{
  "vocab_size": 8192,
  "bias": "all",
  "init": "normal",
  "lr": 0.00111,
  "schedule": "wsd",
  "decay_fraction": 0.445,
  "batch_tokens": [8192, 16384]
}
Each number is 128 + 24 x the weight over the matrix's rms, rounded and kept within 0 to 255. Layers, rows and columns count from 0.

# layer 10 attention value, 128x128, rms 0.0971, rows 89-127, columns 0-63
[[140 103 149 132 124 129 100  94 146 134 178  98  68  79 105 174 118 100 122 145 115  66 162 122 125 101 139 135 126 138 174  89  74 123 120 107 137  87 144 124 140 211 122 164 122 127 117 158 123 212 156 102 123 137 127 161 126 154 131  81 148 158  94 170]
 [169 110 126 142  86 125 132 182 145 126 156 123 133 144 130 119  94 123 139 125 100 168 111 129 109 147 113 121 120 112 138 116 140 154 159 115 120  86 138 113 102 143 135 145 120 157  76 119 126 163 108  73 143 123 146 119  88 148 129 129 122 114 105  76]
 [113 137 131  89  71 131 151 158  99 186 127 129 102  86 128 165  86  96 142  80 133 135 140  82 123 188 143  94 164 144 106  84 139 129  98 102 102 121 147 128 134 144 168 115 150 125 120 173 117 141 117 105 152 120 128 118  48 148 108 126 131 126 117 110]
 [ 87 111 147 105 162  94 160 119 114 153 150 123 103  85  93 101 114 105 134 144 116  92 163  93 155 108 144 134 124 105 120 121 159 152 112 118 147 148 143 160 138 142 114 155 125 144 149 142 110 117 121 147 152 110 132 110 132 140 132 158 177 106 117 114]
 [122 104 159 150 166 162 155 119 188  83 146 103  87 166  92 154 144 107 122 134 176 128 133 191 101 116 109  76 145 171 148 134 155 180 136 118 155  89 139 138 128 165 100 120 149 148 128  84 142 174 120 130 129 110 144  72  87 184 122 165 126 172 134  87]
 [138  91 101  96 140 165 156 133 145  78 115 155 101 130  83 115 146  87 121 116 103 170 174 131 131 131 165  92 116 113 178 175  82 100  93 153 174  47 101 141  99 199  88 129 136 166 102 110 144 139 133 136  99 149 136 162 102 125 153 142 169 185 130 161]
 [146 147 106 173 161 154 183 149  99 138 112  94 164 158 133 103 187 107 141 114 159 107 120 140 120 120 107 101 136 115 128 125 112 182 117 131 140  68 118 170 136 136  94 115 127 138  89 120 127 149 127 102 129 151 147 101 174 110 129 181  89 135 110 103]
 [ 99 138 142 124 113 138 150 132 139 120 108 136 100 142 158 158 134 106 160  97 124 123 103 134 145 122 139  88 100 103 118 100 122 165 119  94 146 157 118 154 167 103 159  74 154 135 159 141 145 114 103 136 121 143 149 132 144  95 128 135 114 103 154 136]
 [156 100 128 150  89 115 101  65 147  84 140 114  73 121 156 182  80 143 131 153  90 126 111  92 147 122 154 129  80  87 150 123 173 166 124  96 137 182 106 193 153 129 108 120 111 167 134 180 145 184 116 123 130 144 108 152 132 129  53  83 119 103 165 109]
 [128 145 136  85 109  91 126 104  73 120 101  79 156 128 122 121 130  99 133 142 108 160 137  84 116 141 160 115 114 132 164 118 140 165  99 138  90 179 106 145 126 177 110  93 130 165 143 170 111 138 134 172 149 122 124 104 161  99 133 183 140  83  95 137]
 [170 125 129  99 111  87 117 157 160 105 111 123 102 132 107 147 103  99 117  98 114  99 148 168 121 116 144 140 118 147 124 134 131 151 131 128 113 126 154 168 144 244  97 142 159 156 114 103 141 125 122 148 166 137 141  97 128 111 115 114 150 135 111 164]
 [169 132 104 131 126  97  86  99 117 171 161 133 118  94 130 171 154 105 115 154 115 153 169 135 125 103 116 190  96 140 147 123 107 104 135 121 152 121 160 135 114 138 110 118 145 136 139 127 137 113 142 142 121 101  88 162 128 152 154  99 122 107  74 159]
 [127 105 151 106 169 123 113  86 127 111 148 120 148 107  99 142 126 135 106  96 133 136  82 169 138 133 109 112 141 162 138 151 110 133 148 112 147 136 176 141 126 154 147 167 154 127 142 114 140  97  65 115 143  85 157  93 110 144 156 103 106 135 129  49]
 [ 48 113 137 131 156 156 137 117 132 135 100 118 155 137 113  99 110 211 116 109 131 147 123 127 110 118 130 107 159 127  72 141 147 138 140 140 120 139 126 119 129 126 131 128  76 141 143 172  97 126  85 157 102 155  86 100 155 106 160 164 166  87 134  91]
 [154 103 128 110 151 164 113 135 143 110 178 153 118 127 113 200 134 117 125 113  96 116 116  84 137 145 134 120  92 151 104 157 101  92 182 102 147  97 171 120 134 169 118 116 120 163  85 131 140 118 131 109 117 142 170  99  67 192 124 108 147 166 139 183]
 [165 110 122 146 136  99 127 166 134 115 174 101 117 122 165  83 151 132 129 151 111 102 120 177 150 137 124 131  89 180 162 112  88 127 136 146 150  99  89 154 142 179 172 147 122 145 140 114 123 172 147  75  85 122 151 109 158 139 133 117 119 127 172  91]
 [110 113 121 145  77  93 161  95 172 134 145 161 112  93 146 145 120 152  95 157 117 133 142 117 122 121 126 113 116 102 159 121 125 112 143 112 185 170  96 181 127 106  95 147 148 146 142 161  75 205 126 112 111  93 131 134 133 136 148 153 139 162  95  75]
 [133  65 152 158 107 132 107 128  88 111  95 147  93 170 109 159 114 158 123 120  85 105 118 152 127 135 139 111 172 145  90 126  99 132 134 137 124 142  94 115 170 129 128 168 154  97  97 177  91 102 136 176 149 148 134 115 161 123  90  42 185 117 144 110]
 [ 93  93 112 159 123 115 126  99 120 159 163 160 109 114  88 123 115 109 126 127 126 120 121  92 145 152 153 109  83  46 130  99 144 123 122  94 161 171 116 134 143 170 156 129 169 131 172 194 117 172  80 154 114 143 168 182 110 137 112 127 133 143 129 114]
 [138 130 111 127  83  98 161  94  99 137 142 102 117 164 119 104 132  88 104 156 127 139 119 169 131 144 166 124 101 137 175 123 109 159 119 143 110 118  66 175 148 141 112 158 159 161 138 148 129 185  92  99 167 121 152 171 124 120 154 111 126 179  85 122]
 [148 178 109 123 168 164  74 132 117 179 119  75 135 118 101 157 127 185 147 135  89 116 101 105 123 141  94 127 117 111 155 153  86 125 116 131 150  79 157 102 157 119 154 119 119 100 118  84 129  96 109  99 109 140 155 166 149 159 125 116 156 124 141 127]
 [117 133 103 142 101 119 150 132 157 162 147 137 126 152 157 123 124 138 104 171 139  89 123  84 143 128 100 120  74 149 115 102 179 156 140 104 138 168 132 144 128 128 113 130 123 140 162 186 143 166  98 123  98 134 125 106  92 132 135 109 106 119  88 138]
 [191 147  94 145 126 126 104 120 126 170 132 137 106  84 116 111 170 144 115 149 107 154 145  99 161 150 129 136 184 126 173 145  92 118  88 124 177  34 115 117 152 146 150 179 133 109  88 136 139 127 133  89 121  83 193 182 135 140 114  71 136 175 147 133]
 [153 123 124 157 142  92 109 144 133 108 164 162 136 138 142 146 144 130 153 127 173 111 101 125 110  99 106 147 101 114 165 158 119 159 149 103 144 128 151 140 120  88 135 155 173 145  86  88 138 129 100 126 151  93 142  79 157 128 126  91 130 131 106  94]
 [184 110 110 140 124 110 124 181 188 131 106 108  95 200  84 150  78 119 136  90  76 117  84 141 150 149 148 150 129  52 111 196  94 106 138 143  88 105 155 119 124 179  93 129  96 127 123 125 113 106 165 151 146 166 148 111 124 170 131 172 114 180 119 162]
 [168 100 155 147 114  80 160 153  82 127 111 174 197 172  90 120 108  91 128 144 115 120 136 159 101 136 126 182 101 109  81 122 118 128 156 166  73 107  65 130 144 104 115 103 112 107  86 101 152 118  74 131 135 102 131 166 123 122 154  99 110 139 146 152]
 [ 95 129 123 123 101 111 129 120 128 145 136 107 110  67 131 110 132 134 137 117  91 147 141 111 126 125 148  97 148  48  89 127 218 117  96 129 124 141 137 103 109 119 140 131 137 128 144 129 142 161 111 156 144 110 134 176 123 177 119 138 113  92 109 131]
 [ 90 143 147 171 135 126 164 124 170 162  97 126 129 100 107 127 149 131 101 173 150 119 136 119 126 153 132 121 124 102 133 167 115 162 117 133 144 106 164 164  98 113  96 194 104 152 127 151 101 159 152 111 118 105 126 124  69 162  96 175 121 112 136  96]
 [ 99  92 137 141 151 112 100 156 208  91 143 178 137  81 117 122 142 157 130  71 126 136 115 109 135 148 103 152 125 111 129 171  95 106 120  82 147 114 171 138 103 155 130 142 116  90 135 134  99 114 122 144 109 123 104 106 138 169 108 157 124  93 139 110]
 [ 82 135 121 137 134 181 143 111 103 113 130 144 170 122 141 112 141 163 143 136 123  91 130 113 123 117 133 102 153 126  80  66 109 114 143 131 110 133 101 116 130 100 147 118 100 142 106 139 111 145 130 101 122 132 148 134 135 183 161 119 130  74 163 141]
 [206 130 155 130 113 106 119  89 132  74 141  84 103 175 130 102 125  93 114 140 112 149 148 187 135 112 119 171 165 115 182 153  95 133 120 178 153  95  92 157 118 115 102 159 140 108  89 117 147 136 138 166 157  92 154 150 137 104 125 126  79 142  98  83]
 [113 153 112 148 127 136 195 157  90 116 121  62 141 138 100 143 111 168 143 133 161 104  89 141 158 119 153 131 136  94 108 136 102 113 143 162 116 115 115  94 154 123 120 104 141 124 129 140 108 135 140 107 156 126 164 106 129  76 129 152  37 124  96 113]
 [137 115  96 156 118  94 151 129 149 176 163 137 106 138 111 129 136 122 112 132 111 139  93 111 116 173  94 110 149  92  85 153 173  80 127 115 115 176 129 115  98 119 143 124 138 116 150 132 162 147 114 129 116 115 123 168 128 134 119 134 118 181 126 128]
 [151 126 140  86  77  74 151 108 120 109 136 126 154 137 114 144  96 169 123 125 116 152 155 180 151  86 151 191  94 134 118 116 173 120 154  74 129 155 111 132 159 100 119 182 172 127 143 106  96 151 106 129 127  79 132  99 126 106  88 168 115 102  92  43]
 [136 118 118 118 175 102 131 153 124 131 104 180 177 206 117 118 124 115 142  77  90  76 160  97 164  66 127 129  56  84  89 145 165 102 161  86 118 182 160 127 136 151 112 128 166 153 138 130 114 144 112 133 160 129 153 112  93 138 154 135 204 141 109 161]
 [124  98 147 113 157 115 150 111 121 136 139 119 189 109  68 122 146 107 117 135 154 143 159 198 116 102  82 126 118 110 128 158 114 141 104 133 170 137  85 182 125  92 110 140 107 136 120 144 127 103  73 170 113  92 110 167 152 137 124 132 107 117  97 141]
 [ 60 113 130 141 110 185 145 139 164 101 103  69 166 127  90 115 123 141 137 159  95 136  99 191 121 151 176 119 132 131 119 137 138 127 140 161 103 168  64 144 120 117 101 155 120 161 189 177  99  95 146  88  98 173 114 166  71  93 120 164  84 108 197 111]
 [113 179 142 142 144 145  98  84 147 128 121 123 107  84 105 129 131 117 127 146 132 128  86  79 116 121 159 125 159  84 123 180 184 138  85 143 107 142 135 152 131 131 135 154 100 119 109 148 155 153 135 174 135 152  85 149 135 107  93  88 142  85 126 130]
 [106 101 176 144  97 129 129  94 143 137 146 111 117 171 100 138 112 164 129 129  91 149 126 130 133 157 134 138  97 124 144 153  97 158 129 161 136 151 106 128 131 131 134 143 165 144 131 122  93 158  76 112 134 126 101 130 133 145 108 146 131 103 140  55]]
# layer 10 attention output (transposed), 128x128, rms 0.0954, rows 89-127, columns 0-63
[[117 150 138 134  76 122 138 110  64 146 148 145 139 105 100  95 134  87  88 117 133 155 109 126  47 142 102 113 119 141 177 106 103 157 132  89 163 147 135 129 117 128 144 156 161 108 136 148 146 134 131 131 131 155 120 122  84 173  65  92 144 108  54 141]
 [138  95 128 107 123 105 163 128 138 147 121 124 159 191 137 150 114  98 133 123 108  98 135 123 139 101 126 132 129 160  92 112 135 152  86 172 127 138 142  74 114 192 113 141 129 129 114 119 142 126 138 132 108 162 127 106 114  85 124 118 150 168  84 123]
 [126  91 115 124  87  88 152 130 156 169  71 129 163 226  99 107 161 171 108 160 121  89 149 142 113 137 174 154 133 127  91 119  99 173  75  76 157  76 153 115 162 140 171 138 123  76 130 104  81 129 165 140 126 142 132 133 107 132 125 127  78 127 104 153]
 [122 100 140 142  97 138 110 125  95 132  89 117 162 184  90 100 154 144 108 132 113 167 149 137 108 124 119 157 158 122 143 154 150 136 114  82 120 111 159 162 132 120 127 163 141 129 131 114 134 105 133 168 142 108 109  93 154 135 134 151 127  92 149 147]
 [143  81 139 109 117 149 128  74  48 142 138 152 191 116 151 141 110 119  98 124 146 127  99 188  98 101 130  94 114 123 106 113 122 147 102 138 116 139 147 119  90 129 183 127 143 104 126 105 156 134 114 166 174 141 136 113  67 126 118 142 183 165  91 138]
 [159 175 118  88 113  95  82  90 113 138  78 101 154 107 123 122 130  52 134 102 157 218 128 133  77 123 130  86 101 192 135 132  73 202 171 132 155 137 144 126 128 178 139 164 136 203 100 135 108 127 145 154 117 113 117 145  94 139 148 101 155 151  87 117]
 [135 131 119 125 145 148 114 107 101 114 114 142 253  93 129  84 115 119 168 120 177 109 111 142 109 113  95  94 120 123 160 115 140 129 112 151 130 119  97  96 113 130 109  97 134 111  93 124 160 173 128 121 145 107 113 137 104 146 117 161 136 139 117 126]
 [131 101 113 128  97 120 149 139 144 146  95 136 121 137 108 146 118 108 166 116 115 135 109 114 170 122 115 135 144 146 184 125 108 123  76 178 174  98 128 150 143 152 138 150 142 111 115 127  88 117 129 124 145  83 162 113 122 146 150 146  99 142 160 146]
 [115  88 124 131 106 124 202 185 123 129 112 115  78 138  84 138  96 100 126 138 150 162 123 128 173  93 146 146 164 122 133 108 106  75 117 166 132 166 131 125  97 105 170 162 192 122 156  80 112 134 129  76 160 158 117  57 129 143 141  97 193 167 104 131]
 [182 140 119 112 138 151 113 176 112 140  63 117 162 119  94 111 129 135 135 151 169 160 169 101 147 149 130 123 156 145 143 129  82 144 138 112  92 104 118 167  90  88 150 111 155  94 109 134 134 137 142 110 132 114 125 136 187 118 117 143  90 114 151 147]
 [164 129 122 154 136 107 109 128 115 152 103 121 174 144 115  66 149 145 100 148 147 158 167 208  65 131  65 139 114 143 146  74 111 151 134 121 134 135 145 133  97 103 159 153 172 115  91 135 114  89 119 159 114 140 108 100 171 143  97 109 238 141 122 139]
 [163 136 141 101 138  96 133 161  93 112 140 117 115  96  99  96 168  85 102 132 119 172 130 161 168 131 113 138 135 164 151 112 133 143 124  89 121 137  93 151 121  97 103  84 144 155 132 144 119 133  89 193 157 181 109 127 145 145 112 172 155  81 109  94]
 [135 155 176 118 152 121 181  95 156 121 130 117 162 134 174 117 108 152 119 130 149 138  91 191 118 131 130 106 101  61 156  91 142  91 112  81  72 151 162  86 119 107 181 113 155 133 160 123 171 144 121 164 143 177 115 144 145 148 115 176 131  98 144 116]
 [136  91 143 164 165 188 117 130 143  96 155 151 103 157 147 131  97 101 195 141 117 140 125 108  86 118 107 169 140  96 123 190 139 124 154 133  89 132 111  77 125 133 120  64 120 115 156 126 145 127 105 143 114 100 106 140 158 144 165 140  95  99 133 112]
 [123 109 130 147 110  67 141  54 162 141 108 145 120 149 168 125 148  93  57 151 156 131 134 134 121 124 174 156 156 136 135  77  66 144 149 126 166 142 180  97 155 192 140 133 155 152 125 116  96 118 140 135 135 157 118 149 114 109 123 127 129 140  90 114]
 [160 120 120 165 131 164 121 121  87 130 140 139 138  89  93 108 100 103  65  92  95 147 130 170 107 110 140 137 143 124 144  93 133 139 102 127 110 141 123  83 149 179 119 134 122 165 121 137 147 162 125 103 108 145 169 119  62 151 155 134 192 165  92  99]
 [139 132 127 115 100 130 156 177 123 105 108 161 114 145 114 147 140 122 124 133 112 133 108 137 140 101  77 147 128  65 156 146 116 133 146 111  80 153 139 159 107 147 111 117 137 109 154 114 122 131 111 153 165 166 116  89 101 167 135 156 178 147  96 139]
 [ 94 112 146 190 176 157 160 118 120 144 138 140  58 141 105 145 130 121 123  99 113 160 130 126  78  99 136 140 134 122  88 127 121  80 152 100 110 143 145  90 167 104 181  76 121 124 115 122  98 135 125 122  96 142 212 112 172 130 101  72 179  90 115 116]
 [119 115 153 161  95  95 159 133 126 127 134 143 122 152 118  78 102 103 141 119 107 153 117  94 122 100 117 133 113 134 168 119 126 114 127 169 157 122 141 158 125 137 144 176 165 112 150 144 131 120 125 130 142 111 129  87 106 167 138 133 117  83 104 156]
 [147 177 135 107 107 151 158 161 120 123 115 133 163  74 111 122 108 110  97 112 162 155 157 140  86 137 113 115  67 100 179  98  91 173  92 130  87 129 130 183  92 133 119 139 119  97 154 123 129 110 149  77 149 138 142 124 107 160 137 128 146 128 105 154]
 [110 101 169 103 162 107 141  85  95  99 143 108  88 116 168 145 117 120 133 115 123 172 130 127 128 140 124 108 154 137 127 115 154 117 126  97 152 106 112  78 173 146 128 106 147 158 156 137 137 152  61 152 128 136  99 170 121 162 159 120 112 136 133  95]
 [ 75 143 107 148  91 146 142 173 128 145 151 158 121 128 113 100 131 161  81 152 147  92 120 112 141  96 136 135 130  85 131 109 136 127 154 168 110 169 128 170 120 114 129 150 123  84 151 123 125 120 136 127 148 155 131 110 116 104 142 143  89 129  77 148]
 [137 154 122 153 120  72 160 118 105 131 139 112 120 132  98 103 140  62  84  99 100 137  67 156  70 140 116 106 115 173  90 128 127 169 117  88 133 161 119 101 174 140 144 150 114 183 136 165 113 195 106 166 104 165 115 130 113 181 118 126 155 169  67 132]
 [100 132 146 134 112  73 139 159 106 119 130 102 153 133 135 127 133 173 145 138 174  78  69 123 138 119 119 127 128 114 154  76 145 109 132 155 154 162 150 158  93  89 132 144 142  80 119 149 138 122 118 146 129 174 131 129 178 115  96 145 192 157 167 167]
 [152  79 120 136 124 130 128  59 128 167 145 143 132 178 186 132 106 115 143 123 122 158 160 164 131 149 137 105 111  87 124 131  64 114 144 178 146 115 127 102 135 190 128 150 130 163 116 111 142  70 144  84 109 103 124  72 146 129  91  78 156 144 121 100]
 [152 165 104 143 132 106 147 144 176 157 180 134 152 116  91 190 120  88  88  83 112 117 127  70  75 102  92 141  88 148  94 113 109 175  91 152 167 138 164 191 133 136  97 156 138  93 141 168  98  98 143  81 130 102 155  92 175  75 124  83 107 137 146 139]
 [120 108 150 130 151 142 122 148 136  85 138 140 138 141 116 102  93 116 110 108 101 132 144 116 129 132 128 137 134 162 105 170 144 104 116 130 125 116 126 121 138 124  69 120  83 143 165 134 138 119 126 145 118 114 122 143 107  98 136 135 108 111 175 122]
 [105 108 149 133 100 131 136 124  93 114 144 150 148 159 137 146 107 113  91 162 136 129 105 128 106 120 140 147 109 126 105 162 161 164 150 100  82 145 128  95 118 158 133 135  95 161 162 107 156 127 136 161 181  91  97  55  96 172  94 138 115  99  70 128]
 [ 95  66 172 150 109 107 119  98 114 112 167 103 120 184 140 127 102 121 119  73 112 154  94 143 123 125  91 171 139  91  88 175 116 127 134 144 139 153 159  88 152 170 131 127 110 163 129 106 134 105 113 189 138  99 144  71 104 143 106 140 117 110 135  95]
 [ 84 139 119 174 153 143 131 160 130 112  91 150 101 130 129 148 185 118  89 180 162 123 140  96 112 144 176 138 143 129 112 114 130 115 139  79 101 131 128 123 184 178 116  91 101 109 155 102 133 141 136  96 143 149 168 132 167  87 201  94  76 146 159 154]
 [170 163 132  62 140 150 129  90 136 128  63 120 143  86  82 140 149 136 144  72 123 130 119 146 105 107 141  82  68 150 106 128 129 153 127  98  75 159 139 165  98  78 115 136 134 136  90 121 182 132 127 119 127 162 126 103  86 131 114 106 185 152 141 145]
 [127 109 116 120 145 206 123 111 138 110  99 171 145 130 165 169 129 178 112 143 141 105 157 119 106 183 192 115 127 115 125 144  87 117 112 133 122 110  97 105 172 133  99  86 126  99 122 121 171  90 151 106 165 104 130 146 138  92 138 121  96  98 102 177]
 [121 124 131 126 108 139 158 133 131 142 178 126  99 130 139 116 135 146 101  99  87 107 105  95 155 100  83 115  76 102 127 131 102 121 144 158 141  99 133 111 136 213 147 178  86 100 137 162 110 124 138 140 126 135 119 131 100 107 139 155  85 145 130 133]
 [181  97 115 121 101 174 135 133 209  80 111 160 116 140 131 166  86 162  87 107  97  69 133 141 116 118 164 209 144 117 129 165 152 108  51 102  49 115 123 153 105  77  66  87 163 120 132  99 114 120 146 124 136  90 148 111 122 130 113 180 167 104  82 135]
 [101  77 146 148 154  82 143 109 166 139 109 106 131 152 200 142 132 138 147 161 164 108 148 102 130  85 130 148 148 160 172  76 109  69 167 179 115 103 160 176  95 108 118 155 131 126 122 105 125  94 149 112  92 109 133 118 204 114 106 124 113  91 131 147]
 [156 129 127 107 151 109 123 156 147  73 119 103 143  68  59 109  64 105 128  84 140 165  67 143 112 123  95 135 111 111 153 129 177 161 136  82 125 124 110 165  95 116  91 115 119 116 163 140 147 107 122 141 142 105 107 143 122 153 124 137 121 117 167  91]
 [102 102 115  96 155 200 139 136 179  45 107 147 101  75 114 197  60 125 162 147 137 170 161 123 149 141 168 100 120 127 142 132 142 142 164 159  94  51  97 122 145 171 134 133 115 189 158 106 162  80 137  87 126 124 138 137 122 136 184 109  99  37  94 131]
 [114  98 174 144 115 108 143  92  81 132 168  96 145 105 108 121 123 118 157 107 138 144  90  84 115 122 112 119 125 177 121 181 125  64 141 133 135 159 156 118 113 116 160 140 116 105 146 144 154 152 106 140 134 117  77 107 120 129 123 104 139  86 164 105]
 [126 117 160  94 126 153 137 151 164 159 105 120 157 137 146 164  83 150 167 102 114 198 123 119 120  77 146 138 121 101 147 140 123 146 138 129 113  97 121 116 132  94 140 138 129 118 159 101 152 134  96 109 112 122 122  84  88 125 123 136 121 111 113 117]]
# layer 10 MLP up, 512x128, rms 0.112, rows 0-13, columns 0-63
[[132 148 134 144 152 136 123 117 176 130 103 138 133 146 125 138 113 163 134 175 148 131 137 120 147 132 142 169  93 120 125 150  89  98 126 126 146 156  89 152 137 104 101 106 134 130  73  86 111 105 113 150 121 120 130 103 130 116 158  91 136 137 105 178]
 [124 103 145 143 104 114 101 107 113 178 109  99 125 154  92 100 138 122 128  92 118 122 137  94 142 102  94 158 151 112 160 141 136 120 135 151 168 107 107 154 124 113 144 131 111 157 124 135 138 136 105 132 141 121 131 148 116 102 181 173 108 145 135 132]
 [107  41 124 129  80 141 121 119 126 171 161 107 124 165 115 130  82  97 133 171 159  93 150 104 119 128 140 161 108  85 110 133 122 101 134 106 152 153 127 151 137 115 131 152  99 128 121 136 149 128 131 162 159 143 136  91  94  80 134 159 198 157 118 138]
 [110 128 154 137 138 167 122 150 126 152 142 127 128  95 136 132 160 105 128 129 175 125 122 100 119 182  89 112 133 141 145 126 158 129 149 108 133 119 137  83 131  88 113 110 104 130 143 102 152 129  83 147 148 146 148 172 160 127 119 137 124 149 102 153]
 [148 132 152 175 164 105  98 122 152 141  85 102 120 179 159 121 141 112 121 155 120 139 148 110  74 137 178 146 105 157 144 133 130 111 102 115 121 123 144 154 113 166 159 128  91  66 151 137 135 150 107 113 142 115 171 117 113 133  92  90 139 128  81  92]
 [122 119 149 154  83 151 126 141 126 163 101 108 125 139  82  91 142 137 151  94 152 151 145  92 124 158 136 124 137  61 114 132 177 108 124  81 138 121 124 130 153 160  91 131  76 105 156 118 146 146  96  85 148 117 158 112 110 136 102 149 150 131  92 118]
 [128 126 134 138  84 126 126 145  93 146 124 108 137 142 138 150 159 139 130 142 132 128 153 103  95 135 123 146 117 133 130 127 127 109 103  83 112 134 142 114 114 152 107  99 140 154 108 164 129  85 152 115 133  95 157 130 172 162 103 126 139 125 123 148]
 [110 125 126 160 101  78 125 143 112 133 128 111 127 168 136 127 164 165 148 142 143 153 186 117 117 121  87 145 116 129 130 117  95 117 104 104 149  84 169 116 160 149 113 122 113 115 123 144 112 115 123  99 123 148 129 132 112 146 156 139 124  66 112 135]
 [ 71 135 156 130 166  63 123 108 167 124 139 108 135 147 110  86 112 137 125 113 122 162 117 124 113 104 139 138 134  75 126 138  97 115 112 109 112  97 123 176 137 108  85 144 155 105 149 142 101 153 115  90 148 188 127 148 102  79 177  95 161 118 135 130]
 [149 101 131 120 105 142 121 124 150 148 155 128 123 121  97 112 120 114 132 147 114 118 165  99 118 149 131 125 122  75 138 104  79 122  79 133 171 121 127 140 174 132 154 173 113 116 106 155 143 163 109 136 126 137 136 142 125 122 150 115 117 125  77 111]
 [117 137 153 140 155 124  80 137 147 118 122 138 112 134 161 146 157 132 158 125 131 130 153  72  61 144 154 137 151 151 125 122 114 118 101 134  88 162 118 115 133 117 130  84 110 125  92 139 151 109 123 103 126 135 118  85 160 146  91  84 129  91 135 117]
 [149 167 153 121 124 115  72 129 138 150 165 129 134 130 120 136 118 121 167 136 158 117 134 184  99 141 142 136  83 136  95 130 135 115 126 132 142 117 120 121 113 123 109 149  89 144 183 142 106 158  83  93 112 136 122 102 139 105 106 194 147 117 136 117]
 [122  87 128 112 186 153 121  90 176 119 137 125 160 122 137 130 134  98 144 109 108 139 139 105 130 136 163 136 114 130 122 155 150 124 104 118 128 122 145 178 152 115 170 136 138  88  78 134 116 134 116 174 106 138 112 134  81 111 116 127 136 135 128 102]
 [143 131 106 126 115 107 113 148 149 153  90 133 175 176 135 109 142 142 126 125 109 144 135 134 145 123 123 127 140  94 144 186 131 138 123 146 111 123  83 157 116 103 135 167 122 147 165 109 152  97 153  92 129 107 106  96  99 142 131 149 118 135 109 138]]
# layer 10 MLP down (transposed), 512x128, rms 0.104, rows 0-12, columns 0-63
[[105  95 186 133 136 139 135 125 103 144 171 136 145 103 125  87 173  96 140 108  88 135 154 133 104 132 117 130 149 153 128 107 146  98 127 123 157 136 131 136 103 144 158 144 173 122 184 152 128 184 140  86 136 166 162 108 122 133 108 137 121  73  86 128]
 [117 132 132 114 149 118 141  93 137 139 185 117 158 156 124 144 104 142 141 166 149 170 132 146 123 156 126 122 134  62 119 136 114 127 126 131  94  92 138 150 131 124  81 133 125 112 170 148 134 127 133 139 122 105 111 129 108 160  94 103 135 145 139 124]
 [123 128 137 160 148 154 133 106 152 149 127 124 128 109 147  99 112  79  21 150 122 110 122 100 150 159 137 118 113 131 138 109 127  86 141 146 145 117 132 142 141 123  88 154 116 132 143  90 155 104 143 166 137 139  87 123 140  79 107 121 154 139 119 143]
 [139 118 109 141  93 143 112 139 129 105 133 155 174 123 104 134 106 112 162 148 120 170 147 141 134 103 165 170 133 125  83  93 113 109 147 131  94 103 163 154 144 139 160 135 104 149 144 159 117 111 167 127 110 115 108 113 128 168 151 135 116 135 114 117]
 [123 121 134 114 165 114 141  64 167 149 124 122 104 136  98 151 108 110 127 107  93 129 129 160 126 142 136 135 132  94 112 112 107 118 118 171 111 139 106 134 158 116 179 168 183  73  93 123 147 106 101 178 141 106 138 165 155 129 157  90  82 143 105 119]
 [144  89 117  76  82 136 126 144 119 122 133 116 118 127 112 137 113 120 137 152  90 126 126 161 111 123  80 159 135 136 149 164 145 130 105 165 166 166 135 144 119  88 125 137 109  95 101 129 145 177 106 109 152 127 147 163 141 126 137 119 157 179 164 156]
 [117 138 114 123 136 121 142  91 177  82 136 163 113 130 120  81 134 172  70 132 121 139 139 123 148 117 112  98 130 102 142 109 136 135 140 138 127 119 119 147 189 113 153 140 131  88 124 112 112 139 110 146 116 149 111 134  94  91 128 133 132 110 120 130]
 [137 142 123 143  97 111 118 116 129 147 143 116 141 158 132 106 149 134 227 136 140 153 154 137 122 111 132 145 154 112 124 134 122 112  96  98 171 126 133 136 159 132 111 133 117 146 129 135 110 116 140  94 120 163 147 119  85 127 148 135 114 134 130 136]
 [ 88 153 116 113 127 137 104 131 196 139 173 105 107 140 108 116 138 141 106 144 130 135 136 102 113  91 124 110 123 154 141  72 159  75 199 118 118  90 186 159 124  87 138  74 106 130 138 162  82 152 178 123 155 147 133 153  77  99 155 132 124 100 122 150]
 [112 129 113 122 118  87 156 164  95 163 129 140 159 154 110 144 104 123 122 108  94 131 106 150 149 118 173 150 135 136 115 149 131 111 111 130 171 189 116 140 124 136 129 153 130 157 105 125 125 118 164 117 162  93 128  87 147 112 107 149 112 101 151 144]
 [109 159 143 105  87 125  57  95 134 106  80 143 132 131 157 105 123 131 124 148 154 137 127 124 131 148 106 118 143 130 170  98 152 142 124 151  87  94 202 129 144 100 124 148 152  92 100 113 133 137 124 137 165 157 149 129 112 103 111 207 156 128 146  59]
 [117 102  94 139 122 166 130 134 140 137 129 159 110 167 154  97 167  84 112 167 175 127  74 109 127 125 147 140 126 126 136 123 113 127  91 125 141  69 142 107 161 153 137 113 178 170 115 112 142 113 118 147 101 165 141  79 145 169  92 137 123 132 159 116]
 [119 136 119 140  94 102 138 163 115 155 155 143 109 138 126 138 131 127 123 144 161 102 105 155 135 163 119 109 133 111 156 103 109 109 138 133 112 140 104  75 119 135  86 154 152 116 152 132 131  99 135 105 137 165 147 139 156 146 127  84 109 119 134 133]]